Weights of a small transformer language model.
Size: width 320, vocabulary 8192, 19.8M parameters.
Architecture: no biases in attention or MLP, untied embeddings.
Training: a variant of Adam for these matrices, 9581 steps.
Each number is 128 + 32 x the weight over its row's rms, rounded and kept within 0 to 255. Layers, rows and columns count from 0. Numbers have three digits each. The size before them is the row's rms in percent of the matrix's.

# layer 7 MLP gate, 512x320, rms 0.0453, rows 0-42, columns 0-63
077:064132153161146120110158100140099095103148134191134096084115116173069115109149171162124119156113175128115070061149133115160111149116152162158108155102171115139090116114159159116161138125154127
102:106180097186139152201178133075115134059147174190122191212144123064087091142099128089115101132164110120143161142158149209058169066124088103143118116086146146093125128151082117073165153124134129
129:195141099165124164174124128113167112118111110171175063114079171188130145081077148120136176112133166110081161117128123144198130136109091106129062144129080099130117156089133122075133213098106105
093:137100171148170148090120094101179086126109127098150169127097115125071172131104089133145120144158155104083152109144138100162106168136146138138130104126147120094150101087083143114092140104145142
101:147156146163175107173114092124163137124124104071095134142118155123127078125086115147116145105118088172092106117165154144157066073149164140112113150056115140111131125086080106153187171119155104
100:131090136142115136129129088150155147105128143169125111144148164123114128149141130072131090133073192096092091155128186172137079158134088141062191139121125135134089058083180053121144071171164140
101:115154076123096135133115166173177093108131141139124125054133123242158100092192103087181108118138121153040142136082084171134127190085078111132134140160124091200079132155149113133128154092108111
075:128112105086134115131154116144133118102165143115123167161113090174151129127147137138203090176214107132168166143122130090131112118169148153106132166127153075149147154087166135141114100110109083
101:089144105179065162086119099057139189138149154150139097128145120125091145107127114103100123097123093133098123073122205119169146117104119194164106123114078080154141162077149134136144162144165110
102:124154143111115157121155117118156150160078153088121108102165167126172115101126094171117159152097098075137124164068154076111131095134138063136152088111135113123150082111103120172075167137139137
100:087084118090152114111181157148154175070180154068174116115113177179103133067081121135124169107077143155136150104088148138156111140136161144104131183100118149146081169086120134130143126126098141
108:129077118156103124116152146124094092128104136080147151111140123152184146109147152096117150132089132056171118137092081164193087077154141106130136171048154103140153062089092112174093100158093116
103:114149085216134085200131082094194206118152118156183142145102153151095143156139121132104165132115163089053170135114175170190118143183138113179134163114103140135026098120128170118087172124147187
104:127090148091112157132138126082113134239088115095176125117141119137185100077119108123095124133153138083123143137077113106091114117124073075117164191136138121148147118164138083149083124133138123
102:127144099185101113145139020116133129113145131107125158185112087069113117136152138093127126152177176107142106120124132128117160142163080157154083116108084146149096142121152174139137129145142142
109:109132072191091143152156121167088124146067156099143113108094143133171196122173127125111140151146131133144106151111122135125073104162126151220110100109138088125161169141116074117100135109176156
108:113106147138134085137180154136178176046156104097135145134095147148132165112137169142112131135142144161110135127147126113150139144123209131078192096093114102156072123122176095145142193146097103
094:114097118129112153097109160165086144149148132133122095139069128142136090115103144119103104153110044119095108143096156142119177123134140158107117160115077109145134127115129138093123128116087152
096:074081124119113150142112147144100210111143098122187106107129231124159175095159166116101135128091133143105105141158111214091175113066073140101100129104159116131068146131080158099123137104162171
092:121114148140121068167093119144104207165081126118093137087074105131152135136166160141086146177134110179120117188144154162168115168124095171149154140154125157115139159123218168149139094149163164
080:145122163178134088112131088155117165144098144113108088116142151105179139152115129176079162140108098117146106124129146142106113157133101126170122104099119086092083129121064115127148149131186129
081:076191139146127165151123138023138119124206060136119098192097141122065098098176056058129123175175152124116118134113134152128116118138149123171116093093126152070125079162124170163141152108181143
104:108036117120109136117181082159123139157131108133085120116129130108183128131103119162138182133117160116161114089134139133138165065190139123139177145093164117149125079157120150141149125147059194
087:104136219146204103122168175147127166115118137151095121164123113097135114133179101139137138117114119121151128127134125150147112148134142146094177099117118144101107159131051091127149138103088117
079:089112094081080152113088156131082147077119132143108082107165127146091146142156146138147056150137119071093142191117177129099134090164156121129119087124146037125162090154121147163105137105183195
097:099191091112128083116143066136184118099128121157125101101129135142031116132084088120140074131143148129137122156151164142107093157125194156126176144176165176111107152138106102105104107146155151
098:128132159106171115110120126099147137103099074054135116160155148121146113103079162103105171155172126147134108112098135161081156151155120129177197123080117111132143096143137110089124150143161152
107:017120175135151063139122169112122144126079117141098054102073135159140123113128110137114129161139089118087100139162159158137120137130112181131095114155149139122119156101155127107114151088095142
094:096088118094080097146138162128100148160065150111123111110153085110160135133113132111115126154131112107158163133058062153102195096162124084082125128108100098204120112187103087139108136162129100
096:124174176103145058098142131082148087111148153108149129133157145151146128114155144130173129136127026115141067104122091150069100123141168102105098143057119097113150174113103092136123119115129094
105:128093152143086141135083170072114114157136162110141082175197139152156149146169153116083131123085150108117077083137150157163201121115097054138176094132112126136093138112189099126143086091098161
104:146133142128089104095146105131099116181131133100092111097146128198112136122125080151121160118122157115113133074081097107109173094101157075119065147084172115146119131186158072151154107164079140
093:085125065181080110135156138141101170140065123149148082111118091180153155134117116158168119126076133073162134162131094127170150124127066077099074171129126089109112110099130114123116162142089112
110:162086096165100161160192137116122153118105141145175141127117113133154125169162099126143156146140109160188116153139136150100106133173101124075151149078154144153105122180113154172124126074165163
109:144095159123138139124135136159118117178180137102066144118098170149120162124145121166099159119138110160075078137094123150111151139147183174114195136149152168141051081091102150162139021137123162
094:108152180086152106112119115040136091116090153174191071120154177161100143078120092158121143131131133101147129072108170174112106146129170114116152150104170127110131108142131134125079125134181149
099:081096144178164142091090139160058081139081113166107160102138155153109160116154114144068138119153150147120104116124107152150160125107202196154082107116146116122149123167104065145143158116173120
106:103170146121078110139130108163183133168129150112138133148153070166182119058129117152077135117091166054119062107080123142113123121177108082143146120122108130161128144137110125141119140148093125
112:152139132097133138117146176117134162153088132183153107179182111106130147118151125129111095076059069070166122111106131140119162097148074080111202134062087162070132090128063112128097181178098092
082:138146148153126147136055135190108119163152116105054207145044111121125129137167141181098191120138163157113199145137094143097118115115127176118118103165122173163173179134135072113112057104099091
108:120148071103108075150172160081127128103136171087120127123121126129160093182183132108146125153107115137155118149108130163116133142143179139100115116075144132117130124158136111132149116136159103
112:072129131131076129124170108167138164151161171143212120105142080074115146096093187136175115123115149100169137133128105129160112118176077141154171067095195101174163071126070173156111114095214112
096:125115148202143112157179165145134211115090096096125172082120135096145142136073140161087180098127193117127065156084077099154152099132102111108159122078045153091103126097105118141105150131163101